Weights of a small GPT-style language model, trained from scratch on English Wikipedia: 149M tokens.
Each number is 128 + 32 x the weight over its row's rms, rounded and kept within 0 to 255. Layers, rows and columns count from 0. The size above them is the row's rms in percent of the matrix's.

# layer 6 MLP up, 768x192, rms 0.0672, rows 680-732, columns 0-63
size [106  94  94 100  99  96 106 103  96 110 105 106  91  96  96 105 105 109  91  99 115 101  97 101  97  94  88  91  98 102  99  98  91  79  91  90  93 107 107  83 122 110  96  91  91 100 101 104 100 102  97  99 103]
[[141 129 173 112 155 128 138 127 145  32  70 129 131 128 197 150  82  88 112 107 131  85 104 165  89  96 130 141 172 104 102 134 142 161 172  74 165 152 133 133  78 170 176 170 157 136 106  83 112  82 163 165 151  67 130 157 115 176 100 168 103 150 105 145]
 [ 80 125 163 114 120  65 121  88 136  41 100  91 115 144 127 140 131 103 170 109 124  82 155 168 146 150 134 113  92 125 109  86 131 135 126 169 119 100 127  97 148 155 168 182 145 121 110 171 144 130 107 123 119 128 126 175 139  86 114 172  70  87  91 133]
 [143 114 166 156 152 131 153 117 137 159 164 106 216 143 113 161 165 115 127 139  85 134 117  87 108 118  36 146 136 121  92 130 128 117  45 133  99  96  99  90 101 165 128 101 141 122 101 138 121 117 132 178 128 161 129 172 119 135 146 114  67 121 143 138]
 [189 163 141 160 182 138 164 170  98 120 156  95 193 122 134 130 127 135 158 144 151  95  55 148 158  90 158 122 116 181 117 135 181 140 101 184 125 135 159 124 131 108  75 142 156 144 152  93 126 105 167 199 129 115 160 133  68  99 147 116 163 138 166  96]
 [102  72 105 149 178  84 118 146 158 122 157 105 160 124 112  90  85 115  99 130 124 134 171 142  98 111 119 127 100 107 177 101 179 123  73 103 137  93  86 141 153 144 134 125 129 123 141 152  32 189 132 142  60 164 111 155 148 179 138  48  90  96 122 110]
 [158  59 141 101 134 164 151 165 196 138 115 126 132 124 118 161 126 124  88  81 140 160 132 124 103 108 177 198 122 153 137 124 124 147  57 106 121 157 166 128 110 106 110 146 137 142  94 182  96 107 119 173 147 140 116 151 148 117 179 109  82 141 100 178]
 [158 157 125  82 121 160  83 149 134 145 155 124 141  86  75 155 133 143 122  88 128 142 101  82 151 187 102 108 158 109 118  95 120 155 129 145 127 124 134 152 174 171  97  79 136 117 105 115  96 186 159 141 161 113  85 167  93 131 149 154 145 136 140 123]
 [138 191 105  83 121 115 145  94 124 123 177 140 165  99  99 173 124 167 124 147 106 130 108 120 159 141  75 156  94 128  89 158 135  77 128 182 140 125 133 121 230 125 122 159 129 128 162 126 146 114 117 127  60 137  94 146 131 141 117 131 104 140 100 113]
 [129 102 104 104 102  84 140 144 194  94 177 140 188 102 168 166 122 110 126 127 139 167 138 100 180  76 128 119 195 120  95 108 108 110  94 144 207  92 210 104 150 111 115 155  94 124  90 128  79 122  74 113  87  89 115  98 129  71 152 135 126  97  92  82]
 [189 103 112 134 127 112 117 166 164 102 167 156 104 114 132 145  90  98  98 157 103 156  74 140 125  68 128 102 183 148 187 136 143 192 162 108 136 135 137 128 128 154 107  59  90 126 108 140 120 126 116 103  67 131 150 125 136 185 167 113  98 140 136 148]
 [ 66 138 109 131 113 160 143  50 158 110  82 135 125  63 134  59 129 115 152  94  83 144  80 134 126  90  90  77 178 121 190 124  87  76 153 138 129 166  90 150 118  96 116 135 145 120  76 145 118  45 121 108 136 138  93  96 115 156 163 187  75  81 140  84]
 [156 131 121  72 153  67 151 122 105  73  93 114 131 112 163 139 124 137 141 150 126 105 193 137  55 136 148 112 116 117 165 185 102 159 102 123 145 186 110 139 134 177 137  74 115 117 123 131 137 119 145 175 124 167 162 135 140 131 130  65 138 120 108 129]
 [131 131 120 132 157  73  98 143  58 109 123 113 149 168 109 125 156 101 143 111 124 103 122 225 107 142 110 112 176 152  65 108 122  86  61 100 117  60 102 141 140 160 146 135 131 153 118 143 131 130 122 112 109 123 156 168 110 137 108 146 106 121 116 132]
 [ 73 132 141 155 124  82  81  98 110 137 142 197 154 177 138  92 135 100 148  97 115 187 130 106 147 136  50 112 102 116 195 119 115 167  68 131 112  80 127 133 103 122  80  50 186 187 155 132 126  90 170 161 189  76 125 142 135  79 128 104 150 171  92 135]
 [184  81 149 160 162 124 125 101 114 113 130 168 202 146 108 146 102 167 105 130 147  98  82 119 150 130 117  67 114 151 131 129 109 140  82 129 169 171  95 184 125 175  76 173 181 120 121 146 126 137 118 162 143 124 197 129 143 145 163 148 132 113 123 154]
 [134  91 213 158  92 135 169 162 147 128 140 116 136  97 130  46 149 124 181 104  95 190 141 137 151 127 107 130 155  74 148 130 174 129 132  89 105  81 135 168  96 135 129 130 108 138 161 139 179 100  96 109 115 131 114 134 108 131 151  87  98 124 105 144]
 [149 137 112 168 109 159 161  93 153 124 107 125 143 153  87  88  62 127 114  92 159  89 108  93  92 174 115 168 124 164 143 141 150 119 123 145 123 106 104 165 162  81 135  99 141 155  73 137  93 161  81 136 126 132 125 159  68 107 167 124  89  92 112  72]
 [111 156 130 115 112  71  92 124 127  93 139  95 192 117  85 139 133 100 145  87 180  78 158 134 145  71 165 117 128  75 187 130 165 108 179 150 117 161 148 112 114 144 100  93  99 105 218 153 123 163 140 180 132  88 115 123 192 164 163 109 146 124 129 121]
 [ 59 129 126 140 112  87 100 169 101 160 174 112 133 128 120 101 149  92 172 131  88  85 116 109 126 134 158 103  89  85 138  93 153 110  87 128  99  92 134 139  73 126 123  66 143 147 146  66 175 169 124 154 149  93  99 119 178 150 132  84 141 104 152 160]
 [178 105 145 137  85 181  91 166 111  82 120  90 204  78 144 160 150 112 128 145 110  99 111 119 167 134 115 142 126 192 113 149 123 145 202 164 182 150 119  85 122 136 157 191  87  90 168 132 146  58 123 167 144 158  93 153 166 119 151 152 123 108  80  68]
 [143 139 127  66 114 174 117 139 142 139  74 117 102 116 117 132 150  79  64 157 102  86  64 120 150  89 119 157 116 116 100  94 111 134 142 178 191 118 122 160 146 130 112 117 112 122 117 178 154 146 197 159 190  69  83 134 130  97 105 100 112 126 102  82]
 [ 88 135  93 165  95 151 140 147 168 129 148 163 133 130  44 152 101 113 136  97 163 142 111 153 104 105 134 130 139 141 185 172 103 124 100 172 158  74 121 169 110 160 180 120  91 111 120 104 129  87  98 108 123 109 123 220 154 124 154 140 128  81  44 127]
 [ 99 120  59 163 187 152 118 172 182 114  69 155 157 123 101 127 185  73 113  85 107 189 113 136 183 175 215 174  87  96 117 128 156 131 135 114 109 142 103 143 109  96 132 133 137  95 116 160 108 113  96 138 105 130 136 158 128 130 188  81 152  96 141 106]
 [130 124 133 113 103 104 197 108 147  73  85 167 117 178 139  97 183 140  68 116 127 109 115 113 103  77 123 165 120  99 160 159 123 146 151 147 177  81  99 130 107  69 174 156  89 151 182 133 131 134  88 131 161  80  39 200 127 146 116 145 141 204 208  59]
 [143 139 123 163 103 190 204 147 100 129 106  83 176 110 124 117 158 101 112 128  84  75  61 166 198  40 143 157  93 137 128 127 115 153 105 129 164 175 115 172 133 101  80 127 107  55 115 101 158 105 157 132  96 151 125 173 112 157 143 132  91 158  67 157]
 [140 102 147  68 102 133 139 189  98 141 144 207  78 128 124  78 103 121 126 145 137 141 119 136 197 111 149 149 215  80 106 140 145 145  94 170 129 138 147 103 137 130  69 161 108 148 105 158 207 155 164  79 135 101 124 120 130 163 143  50 136 121 161  77]
 [ 87 128 147  91 111 118 119 131 142 109 168 115  79 131 147 131 136 131  91 101 159 100 119 104 120 167  64  80  83 121 194 138 157 140 193 142 136 167 176 144 118 148 119 140 176 133  94  67 121 220 137 147  76 142 179 141 114 174 160 151 117 166 124 146]
 [158 116 176 180  71 148  96 150 144 120  79 146 148 154 167 118 128 116  76 121 147 141 137 133 116  88 121 112  89 125 156  92 102 161 102 143 155 124  99 114 118 146 142  97 121 117 187  99 137  84 101 150  86 103 106 149 145  89  87 142 115 120  92  84]
 [136  86 141 124  89 131 133 168  57  94 125 143 178 162 150 122 210  92 107 161 123 145 113 132 103 112  64 111 193 120 128 103 126 135 215 165 125 133 148 154 146 132 153 147  66 136 132  50 136 145 117 140  82 104 137 135 154 165 163  92  82  83  98 119]
 [121 104 144 107 152  88 131 147 140 134 147 123 174 115  92 151  98 120  77  70 186 158 107 115 131 138 114 139 172  89 167 107 183 108 119 120 147 124 143 132 159 105 112 161 190 157 107  64 112 139 153 134 100 155 170 155  89  99  92 117 127 143  83  97]
 [116 127 154  91 161 138 143 181  84 139 112 167 165  98 167  98  89 155 145 137  63 117 136 127 198  95 104 188 142 159  71 139 127 118 153 118 107 115  74 111 121 140 143  92 116 107 145 132 141 167 107 175 164 113 128  84 113 141  51  95  97 173 152 177]
 [118 130 108  39  97 156  93 111 150  85 115 113 189 154 106 139 174 138 123  99  85 162 137 108  92 154  76 141 139  90  84 178 123 100 107 125 114  97 151 112 155 127  53  72 131 164  94 110 150 100 195 167 130 120 112 146 143 170  76  68 153 140 135 184]
 [104  73  95 153 144 212 141 118 114  61 131 153 109 146 133 134 164  84 121 123 100 172 117 175 144 203 117 157  83  82  70 161 164 152 152 140 142 191 133 145 157 125 115 128 139 101  76 148 126 133 108 177  92 136 127 131  91 149 174 102 101 127  86 169]
 [129 140  95 142 174 114  95  87 129 147 184  97 139 155 147 124 133 134 121 132  98 138 148  90  81 137 119 118 152  99 136  95 182 166 170 111 179 143 144 162 178  97 115 115 117 165  73  93  71  63 176  97 127  99 144 144 105 140 229 114 104  69 111 119]
 [154 121 204 112 136 119 157 132 132 135  95 102 147 109 169 179 168 143 139 170  96 103 129 131 107  79 140 148 117  35 152 125 101 147  96 121  94  63 110  92 102  20  20  65 113  62 143 152 127 142 174 122  73  98 164 141 101 122 202 172 162 118 158  62]
 [ 90 117 118 121  99 163 191 147 148  87  89 135 146 134 116 140 146 119 111 161  99 168 129  80  93 100 119 154 118 107 131 213 149 141 116 202  67 107 131 120 192 110  61 153 133  88  51 183 103 160 189 147 165 152  96 151 136 129 163 156 163 140 134 120]
 [ 76 152  43 160 154 122 120 110  44 122  69 135 161 169  88 140 131 158 141  90 112 123 125 108 154 103 108 174 125 150 124  98 167 115 110 100  74 185 128 141  79 174  78 132  47 159 148 181  76 111 126 157 161 135  78 150 129 127 153 108 116  92 130 105]
 [162  48 132  82 142 179 115 179  72 110 145 174  67 127 104 115  85 138 122 138  99 155 128 194 163 133  90 137 177 129 155 152 118  67 177 181 156 187 156 133 174  97  84 143 113 182 120 143  88 153 176 113 115  85  95 116 118 104 171 183 160 113  73 202]
 [154 127 105 150 166 156  61 171  94 107 115  63 154 168 131 136 133 125 154  87 119 138  66 157 198  87 108  99  69  81 178 115  95 134 113 116 176 169 124 136  96 103  71 174 142 153 139 100 205 143 163 150 136 150  56 130 139 162 127  96 149 158 150 168]
 [ 88 118 157 149  93 106 143  55 177 114 127 169 194 135 153 139  97 180 114 184 123  85  95 133 155 128 128 155 127 117 176 152  99 184 104 154  98 135 104 115 120 120 101 129 116 149 138 113 104 176 181 163 129 110 159 173 107 120  92 103 160 123 132  79]
 [155 193 101 179 161 139  81 181 109 156 117  83 136 172  88 177 139  75 128 175 115 108 139 104 104 146 123 151  73 152 154  63 145  94 151 116 137 142 140 120  60 120 154 143 170 143  77 110 146 145 156  63 191 104 111 134 129  67 171 120 167 138 127 122]
 [135 161 141 190 119  90 146 110 115  89 150 147 135  85 115  72 112 167  92 123 130 167 139 108 172 148  97  54 109 209 185 141 130 105 128 139 159 161 126 165 146 198 112 146 137 146 161 122 144 122 184 100 121 135  66 138 179 192 153 119 156  63 158 134]
 [165  88 169 124 197 146 102  95 162  73 158 136  93 118  63 132 148  95 110 121  81 121 149 125 139 176 117  86 157  83 100 136 162 144 120 178  97 141 123 162  93 122 143  94 147 106 164 144 141 130 124 144 121 112 102 151 186 156 141 142 128 100  84 106]
 [177 141  75 146  93 164  70 124 111 148 128 115 108 121 175 127 118 161 116  93 147  76  87 138 175  60 120  96 164 115 164 137 174 103 149  89 117 152 139 126 140 107 110 145 144 142 102  52 109 153 171 152 136 159 103 100 101 133 161 172 153 123 169 105]
 [152 165 195 147 106 101 108 151 118 137 124  70 116 106  73 118 161 153  89  79  53 126  48  57 121  95 114 147 118 135 137 122 156 149 169 132 151  71 209  91 119 160  60 108 153 129 133 147  83  98 141 155 128 131  77 173 184 113 109 115 127 180 109 109]
 [107 129 147 104 115 118 113 106 198 124 135 146  95  86  99  97 143 146 136 182 131 158 128 152 168 158 103 112 135 127 159  68 119 138  63 142 148  88 140 111 130  68  78 109 138 192 120 113  73 150 139 131  67 118 137 158 117 155 179 150 166  99 123 218]
 [137 112 140  86  62  96 162 153 116 161 164 129 188  74 144 124 177  77 152 118 109  81 138 106 141  77 133 169 111 121 118 172 181 115 193 104 161 141 157  69 114 166 101 186 126 178  75 189  90 140 141 219 137 100  93 147 129 138 145  83 117 132 147 149]
 [164 193 138 156 177 173 159 163 128 101 124 133 135 139 175 114 170 100 177 200 117  95 103 142 120 112 115 119 105 153 141 110 128 141 205 132 110  52 106 118 112 176 124 145 135 141  79 134 181  83 142 100 157 120 144 115 111 110 172 124 123 122 117  83]
 [176 115 167 107 127 152 140 103 163 125 115 132 147 116 131 132 117 139 156 155  90  82 110 124 192 164 135 160 106 135 135 198 165 144 134 149 129 101 111 113  70  70  94  82  93 156 102 138 102 174 158  84 106 129 132 104 185 154  85  82  98 121 183 144]
 [ 79  71  87 122  89 131 108 127 147 101  93 102  84 123 146 132 131  87  80 125  99  68  96 145 130  93 138 122 152  90 161 128 150 148 136 120 132 162 133  84 206 104 121  96 123 131  87 138 145 118 124 151  89 123  91 151  92 157 126  84 151 107 146 148]
 [ 97 125 148 165 108 130 127 160 104 115 143 155 143  89 179  76 109  84  54 113 112 132 110 109 135 135 155 167 168 117 138 105 112 120 116  97  85 156 163 132 134 133 140 119 155 123  70 166 200 175 112  81 107  73  85 136 165 128 104 118 106  80 156 131]
 [133 102 119 124 134 172 119 197 124  90 130 134 136 154 154  92 131 138 142 109  84 141 133 133 167 135 143 113 102 145  98  66 160 192 152  86 108  78 156  92 137 153 121 184  81 160 159 148 153  78 108 157 151  62 129 135 102 200 131 126 127 109 137 115]
 [168 108  93 161 110 168 108 120  57 126 152 104 148  80 156 211  72 108 172 145 120 106 156 131 164 180 151 109 145 136 159  81 129 163 109 129 132 154 136 157  31 118 166 162 127  84 127 153  74 134 152 169  90  95 167 135 157 138 165 105 121 136 195 136]]
# layer 6 MLP down (transposed), 768x192, rms 0.0674, rows 680-731, columns 0-63
size [101 100  93  96  87  89 110 103  97 112  96 100  95  91 103 100 110 104  87 103 115 102 100 101 103  95  88  89  93 112  88  97 101  93 101  94  90 108 104  87 107 103  96  93  94 102  98 102 100 102  95  89]
[[147 140  89 135  84 105 146 140 129 179 132 169 131 156 133 153 131 150 158 166 135 108 110  99  87 107 183  97  98  93 117 103  96 119  82  84 165 101 104 182 132 141 122 160 168 124 132 119 123 156 114 111 113 142  86 118  89  77 125  89 140 125 139  94]
 [106 128 130 114 111 139 111 138 136 154 114  90 160 138 109 105 117 113 156 146 180 165 165 106 122 131 143 103 167  89 106 157  74 118 159 134 134 124 177 123 156 199 141 182 143 105  76 130 162 127 149  89  92 127 165 149 126 143  84 153 133 156 160 128]
 [103 137 112  98  92 126 126 112 110 146 140 142  82 117  99 161 158  96 160 131 116 178 128 157 167 104 181 155 103  86 122 148  99 162 135 185 113 163 164 123  88 104 146 113 109 147 139 184 126 163 126 104 142 149 126 119 179 130  79 152 116 167 135 141]
 [153 130 127  91 101 153  91 146 136 123 111 100  96  74 193 106 114 170 120 147 129 103 198 124 113 155 106 120 143 149 145 103 124 161  78 139 124 130 114  49 135 109 129 140 141  83 138 104 178 147 104 154 121 132 169 136 147  88 155 136 137 137 109 118]
 [161 180 137 116  84 128 131 180 129 158  69 142 202 158 154  88 137 129 160 148 105 105 101 135 172 107 161 135  79 186 116 145 117 113 101 160 135  90 142 112  90 108  97  66 145 119  86 117 170  90 147  97 207 141 181 109 132 148  99 112 121  81 137 164]
 [ 97 136 137 168 122 135 127 137  96 170 100 146 144 181 118 115 151 177 171 192 110  75  89 102 145 106 139  64 140 125 106 115 141  90  92 137 153 148 142 111  98 116 118 115 115 157  73 181  64 113 128 118 109  36 103 127 114 154  68  87 133 174 151  99]
 [126 134 136 176 110  75 153 154 143 122 106 141  79 158  96 120 131 162 109 123 101 184  91 133 139  80 124 110 137 139 119 130  86  82 105 104  79 158  77  85 160 117 108 122 109  88 144 181  57 148 111 151 105 132 154 117 133 118 155 133  68 124 146 105]
 [116 110 114 106 101 161 170 155 121 129 122 125 101 111 141 170  96 114 149 139 165 154 106 139 109 146 114 158 134 100 121 112  86  83  91 118  52 128 117 120 147 159 153 161 108 175 176  94 138  63  96 167 107 149  89 167 125  87 126 191 187 152  81 126]
 [145  90 146 125  80  81 175  49  99 132 100  88 153  87 143  97 108  75 160 131 138 110 141  93 110 104 157 189 150 125 164 157 119 151 122 193 103  86  75 112  99  97 135 101 128 155 119 145 180 118 119 203 123 133  91 138 104 141  98 173 158  58 160 139]
 [188  91 168 130 110 116  66  54 172 184  85 191 133 117 106 159 171 148 172 159 121 137  99 144 104 157  80 116 148  91 159 132  91 157 172  84 156 111 197 122 137 131 188 110 190 102 128 146 148 147 158 161 153 157 172 176  96 104 104 140 146 173 161 101]
 [ 77 163 105 123 127 123 110 177 172 131 107 121 142 165 103 112 135  94 176 124 163 169 151  84 173 121 199 104  75 113  94 109  34  92 139  96 132 130 126 160  81 128 131 154 141 144  80 132 107 132  84 171 141 131 146 167 149 113 109 117  80 114 131 152]
 [133 111 107 140  92 142 102  93 146 149 121 127 180 114 113  95 139 108 126  92 168 115 149 142 132 178  98  86 118 137 147  78 147 102 171 101 136 120 113 132 122 106 127 127 193 160 142 113  92  99  78 106 104  38  39 144 113 151 148 179  86  68 106 121]
 [159  95 140 124  53 141 169 140 120  78  78 139 138 167 140 122 163 168 130 144 129 130 181 104 139  69  91  95 158 135  94 122 141 168 118 161 165 119 105 111  69 124 113 129 171 210 149  85 119  90 172 139 112 187 138  51 127 121 118 109  96 134 123  93]
 [115 126 150  96 111 173 190 160 174 150 121  97 135 141 160 129 148 143 147  93 156 118 177 155 104  60 196  91 135 143 113 154 147  98 138 157 150 133 106 130  93 134 104 128  80  98 122 135 125 132 114 127 203 143 155 110  80 118 101 145 152 145 148 133]
 [137 148 152 104  91 106 144 122 129 165 133 178 141  98 157 112 138  51 115 189  90 188 117  69 119 148  87 136 120 131 186 118 130 108 113 120  93 110  79 113 116 147 111  99 124 193 112 127  82 118 106 131 114 163 135  97 171 119 103  91  94 181 140 114]
 [ 97  61 135 144  96  99 103  99  94 123 127 153  48 125 120 131 118 137 104  88  96 132 105 155 138 113 115 195  68 140 130  94  90  80 169 113 107 111 109  94 146 170  80  76 147  79 118 189 183 120 117 135 144 151 140 138 158 130 113 111  87 133 107 119]
 [ 81 116 154  80 121  78 156 145 155 111 124 144 124 100 143 112 112 168 111  79 130 119 159 139 177 142 133 154  92 122 158 205 154 160 140 140 106 136 129 105  95  93 138 161 157  95 161 141  94 102 148  67 122 162 141 105 103 106  94 131 116 126 172 134]
 [108 194 108 110 122 165  93 120 130 181 130 106 188 123 151 121 211  98 145 123 168  83 134 131 136  79 113 109  98 112  98 109 143 120 121  90 116  99 129 106 165 166 156 150 154 102 124  99  94 133 101 121  59  94 175 138 113 144 135  77 153 109 122 111]
 [159 131 100 201 177 142  63  68 146 176 168 142 151 179 182 135 135 111 130 109 145 175 125 143 109  87 108 126 115 164 192 149 133 170 120 151 153 149 100 151 189 151 169 174  74  71  95 177 109 109 134  90 175 183 154 138  94 137  92 157 138 118  80 132]
 [119 133 117 135  76 127 137 197 136 160  69 179  99 179 100  45 119 117 107 152 131 171 115  66 194 182  91 114  74 171 184 111 142 112 140 171 157 124  92 157  96  55 116 127 116 179 132 127 196 148 148 103 124 139 112 122 127 166 115 133  68 107 135 146]
 [212 159 138 144 149  77 167 138 170  89 152  78  90 161 119 138 145 155 133 120 139 151 148 174 118  85 130 109 118 166 141 127 115 204 123 150 123 100  74 155 182 122 144 166 115 103 113  83 140 124 119 147  85 186  68 163 120 108 186 189 149 134  83  70]
 [133 160 120 121 151  91 120 109 184 140 106 173 123 159  79 135 119 141 143 138 109 126 135 132 126 103  82  82  97 149 103 136 123 121 145  75 136 175 186  68 147 124 169 123 111 172 157 107 140 131 158 197  77 161 128 127  95 158 172 151 104 107 112 154]
 [146 124 125  98 112  97 171  77 103 126 137 131 169 138 140 155 116 193 138 153 117 106  84 179  46 119  91 109 115 132  83 164 155  96 117 120 145 145 152 142 142 194  82 125 150  92 106 142 150 188 152  75  98  25 169 146  92 105 105  70 181 156 169 160]
 [135 124 147 152 113 163 166 158  87 100  57 143 110 167 133 118 108 100 123  92 142 108 111 117 107 121 171 132 212 144 127 160  76 171 153 142  95 174 101 105 119 130 100 124 129 110 149 109 121 116  38 152 142 158 146 122 140  98 151 115 125  85 112  78]
 [117 142 111 135 161  83 179 140 141 112 109 181 147 128 135 176 168 121 160 138 128  91 162 108 103 108 179 131 131 127 123 141 134 146 178 152 115  92 170 175 112  95  95 114 109 145 110 137 151 111 103 127  78 150 140 120 114 170 147 137 106 126 113 150]
 [133  96 110 118 147 183  88 157 155  95 106 129 176 161 168 109 130  96 101 149 127  93 128 125  62 153 122  98 106 121 114 154 134  78 105 186  91  99 122 138 124 134 118  64 132 124 145 147  41 110 194 162 187 130 130 136 195 113 123 150 116 141 113 146]
 [135 122  73 159  88 120 158 165 111 108 166 105 106 104 121 111 140 134 151 140 124 112 164 147 127 145 117  96 136 167  93 149 158  92 137  75 131 215 134 151 161  63 160 147  59 169  70 173 167  84 132  94 139 147 153 120 168 152 108  65 143 128 140  53]
 [ 64 146  46  80 138 115 118 186 101 111 126 147  94 133 146 171 164 127 174 136 119  85 221 127 181 134 136 138  96 125 148 105 147 159 137 112  66 123 150 105 147 160 153  78  82  70 186 141 137 117 158 121 168 161 111 149  83 115  83 107 130 156 133  91]
 [176 101 115 132 105 146 117 187 149  98 118 107  78 191 146  87  64  66 192 127 126  99 138 149 146 146 124 127 125  86 139  95 140 197 135 100 108 176 106 111 147 168 194 151 125 163 135 154 152 115 139  93 168 111 117 142 148 145 153 108 153 154 115  97]
 [ 70 156 158 159 157 160  79 123 144 176 137 126  99 111 164  56 130 168 138 185 123 170 103 158 147 148 131  93 157 119 125 129 125 127 136 126 132 117  99  96 100  93  80 148 105  93 140 173 110 139 140 156 156 174 118 133 162 188  75 179  89 173  89 141]
 [ 96 186  82  95 111 125 115  55 137  73 129 160 126 140 126 123 117 106  98 127 167 118 147  97 111 114 126 101  74 114  94 125 153 159 181 132 101  71 193 115 145  65  95 121 172 179  71 124 140  98  96  83 171 129 110 138 161 131 123 124  96  60 136 142]
 [130 105 105 176 149 142 102 119 141 202 134 136 109  92  97 115 165 151 125 137 166  86 139 113 146  89 145 146 113 158 145  94 129 142  93 123 178 181 191 110 172  70 131 129 125 112 202  63 130 139  95 105 146 208 154  69 114 151  98 147  84 136 107 154]
 [116 145 109 170 188 137 100 165  90 176 106 128  96 103 173 126 163 157 141 116 107 180 116 130 145  88 103 132 148 145 131  92 107 107  65 136  73  92 143 146 136  71 131 142 116 144  96 157 186 132 110  42  93 139 202 119 134 124 126 109  55 154 164 128]
 [143 144 137 110 133 155 191  86  86 154 133 146 134  75 116 119 136 164  90  97 130  64 157 102 143 139 157 121 136  96 141 152 101  97  72 114 161  99  91  94 174 126 120 150 134  92 181 149 118 103  66 116 162 154 139 198  75 103  97 107 196 155 112 121]
 [155  92  86 153 188 126 191 128 111 139 140 116  93 103 104 110 162  98  48 102 170 123 135 110 117 122 172 124 134 195 118 116 157  84  44  93 142 158 136 100 181 117 113 107 177 179 107 124 162 130 105 108 118 105  66 154 155 107 145 146 113 138 189  77]
 [139 129 195 148  96 178 111 150 102 107  52 148 112 156 117 172 144 163 112  89 138 110  96 150 135  86 147 162 143  66 160 133  59 129  77  72 165 162 110  95 109  86 139 130 100 121 158  86 106 112  82 133 164  74 144 129 160  79 101 100  89 150 102  93]
 [201 128 114 182 132 127 144 151 215  81 142 148 152 123 133 165 156 103 148 156 127 185 172 114 148 142 134 107 139  83 123 176 131 126 140 133 139  84 144 146 138 141  68 154 102 158 171 139 167  79 141 164  99 120 131 143 172  57 128 125 152  82 163  99]
 [137  94 117  64 106  73 172 105  97  88  68  85 166 146 126 101 157 136 157 152 123 124 164 131 175 114 187 154  77 118 149 160 138 167 135  69 125 120  82  97  95 154 138 124 144 139 148  69 107 110 131  83 111 130  76 149 123  65  67 140 177 186 118 181]
 [106  88 151  69 157  97 110 136 155 118 145 168 119 114 100  88 133 162 107  87 124 101 113 122  65  83 135 206  97 145 151 110 131 138 140 121 101 132 192  29  81 155 159 154 106 130 157 194 156 134 170 127 151 158 108 171 173 100  59 158 142 137 163  83]
 [ 69  53 140  85 112 166 103 168 120 140 155 126  73  94 104 243 137 131 145 178 179 177 163 160 119 154 105 100 127 157 119 184 134 126  74 136 102 135 165 115  89 115 106 146  65 133 145 146  69 157 147  94 105 105 129 120 173  73 195 140 175 125 138 139]
 [136 170 127 212 144 152  69  97 123 113 113 116 109 149 124 125 136 110 141 172 128 141  85 137  74 107 115 128 125 161 134  56 125  70 173  97 112 122 115 138 146 154 138 149 189  92  89 160 115 131 107  94 113 104 150 159 141 128 123  74 130 187 140 105]
 [120 127 190  57 143 132 121 105  88 140 121 132 113 105 150 120 145 172 114 124 124 131 164 146 142 109 139  99 110 166 107 112 117 118 213 142 118 140 115 127 189 145 158 116 144 158 123 165 106 104  88  75  83 105  87 100 125  90 152 134 104 189 111 139]
 [175 179 137 137 179 105 176 174 146 107 147 131 131 176 122 115 138 148 130 155  93 162  66  92 122 140  98 102 104 112 139 136  85 107 140 182 100 159 160 117  79 165 141 146 133 110 127 103 103 114 144 113 143 127 144 141 144  22 115 179 100 109  82 123]
 [104  75 138 182  84 137 142  77 140  81  80 124 122 171 151 162 102 150 108 108 155 145 135 149 139  75 136 174 111 143 127 118 126 134 106 171 137  68  93 140 178 111 160  85 137 174 141 102  83 101 128 195  92  69  77 149 104  91 191 122 160 113 137 109]
 [140 130  45  93 111 193 129 121  89 106 101  98  54 126 127  78  98  84 143 127 164 167 174 162  80  97 150  85  92 154  77 134 111 158 128 200 103 145  59  92 161 117 114 121 123  92 158  93 176 160 100 100 161  59 129 100 111 103 161 137  88  93 183 137]
 [ 83 127 116  86 182 145 122 125  93 137 142 131 168 175 143  79 114 115 110 182 136 158 155  89  93 141  58 181 120  84 127  98 172 162 101  89 132 105 140 166  50 114 100 117 128 108 114  89 136  97 142 118 160 190  98 121 146 109 172 127 134 168 140 117]
 [182  90 155 133 156 107 171 184 122 164 115 150 124 107 159 134 116  98  95 133 155 166 150 119 136 145 141 126 131  75 121 140 108 157 238 128 161 142 142 143 130  94 105 116 146 140  56 140 115 155  58 152 176 116 148 117 138 129 137 161 178 153 117  92]
 [ 71 114 128  64  98 133 132 110  86 120 115 179  70 140 153 111 125 196 112  89 195 146 141 118 145 148 162 148 150 109  93 121 101 132  43 136 131 126 134  51 134 114 161 163  97  40  95  85  94 123 147 115 117  90 154 112 147 182 121 145  66 123 135 118]
 [ 89 152  91 158 152 129 146 105  80 164 182 128 169 119 173 164  52 164 174  65 114 128 136 150 135  78 134 140 118 143 148 159  94  71 138 166 156 126 118 147 125 152 154 150 154 129 162  76  75 163 140 127 110 150 103 128 162 118 131 170 209 164 118 133]
 [133 124  97 150  88 204 111 132  79 152  88  82 166 154 149 144  96 108 119 130 118 128 140 159 130 161 171 112 128 156 157 138 118 132  84 141 122  84 114 169  84 205 213  63 136 152 156  78 106 147 163 137 198 141 104 216 147  99  77 165 112  87 116 135]
 [103 120  99 129 144 134 119 119 122 130 122  94 122 135 124 117 107  76 112 174 105 189 150 146 152 124  80 113 129 159 117 140 117 150 148 131 173 175 118  78 153  95 153  98 176 130 109 153 119  72  94 121  92 133 181 116 171 134 141 112  84 103 119 132]
 [110 136  69 133 134 190 116 118 107 137 160 144 123 114 119 169  75  78 112  74 136 111 135 176 131 107  79 155 115 139 149 137 126 108 108 195  96 157 193 172 182 127 109  78 124 115 136 170 127 135 190 123 191 129 133 133 131  97 112  87 174 149  95 137]]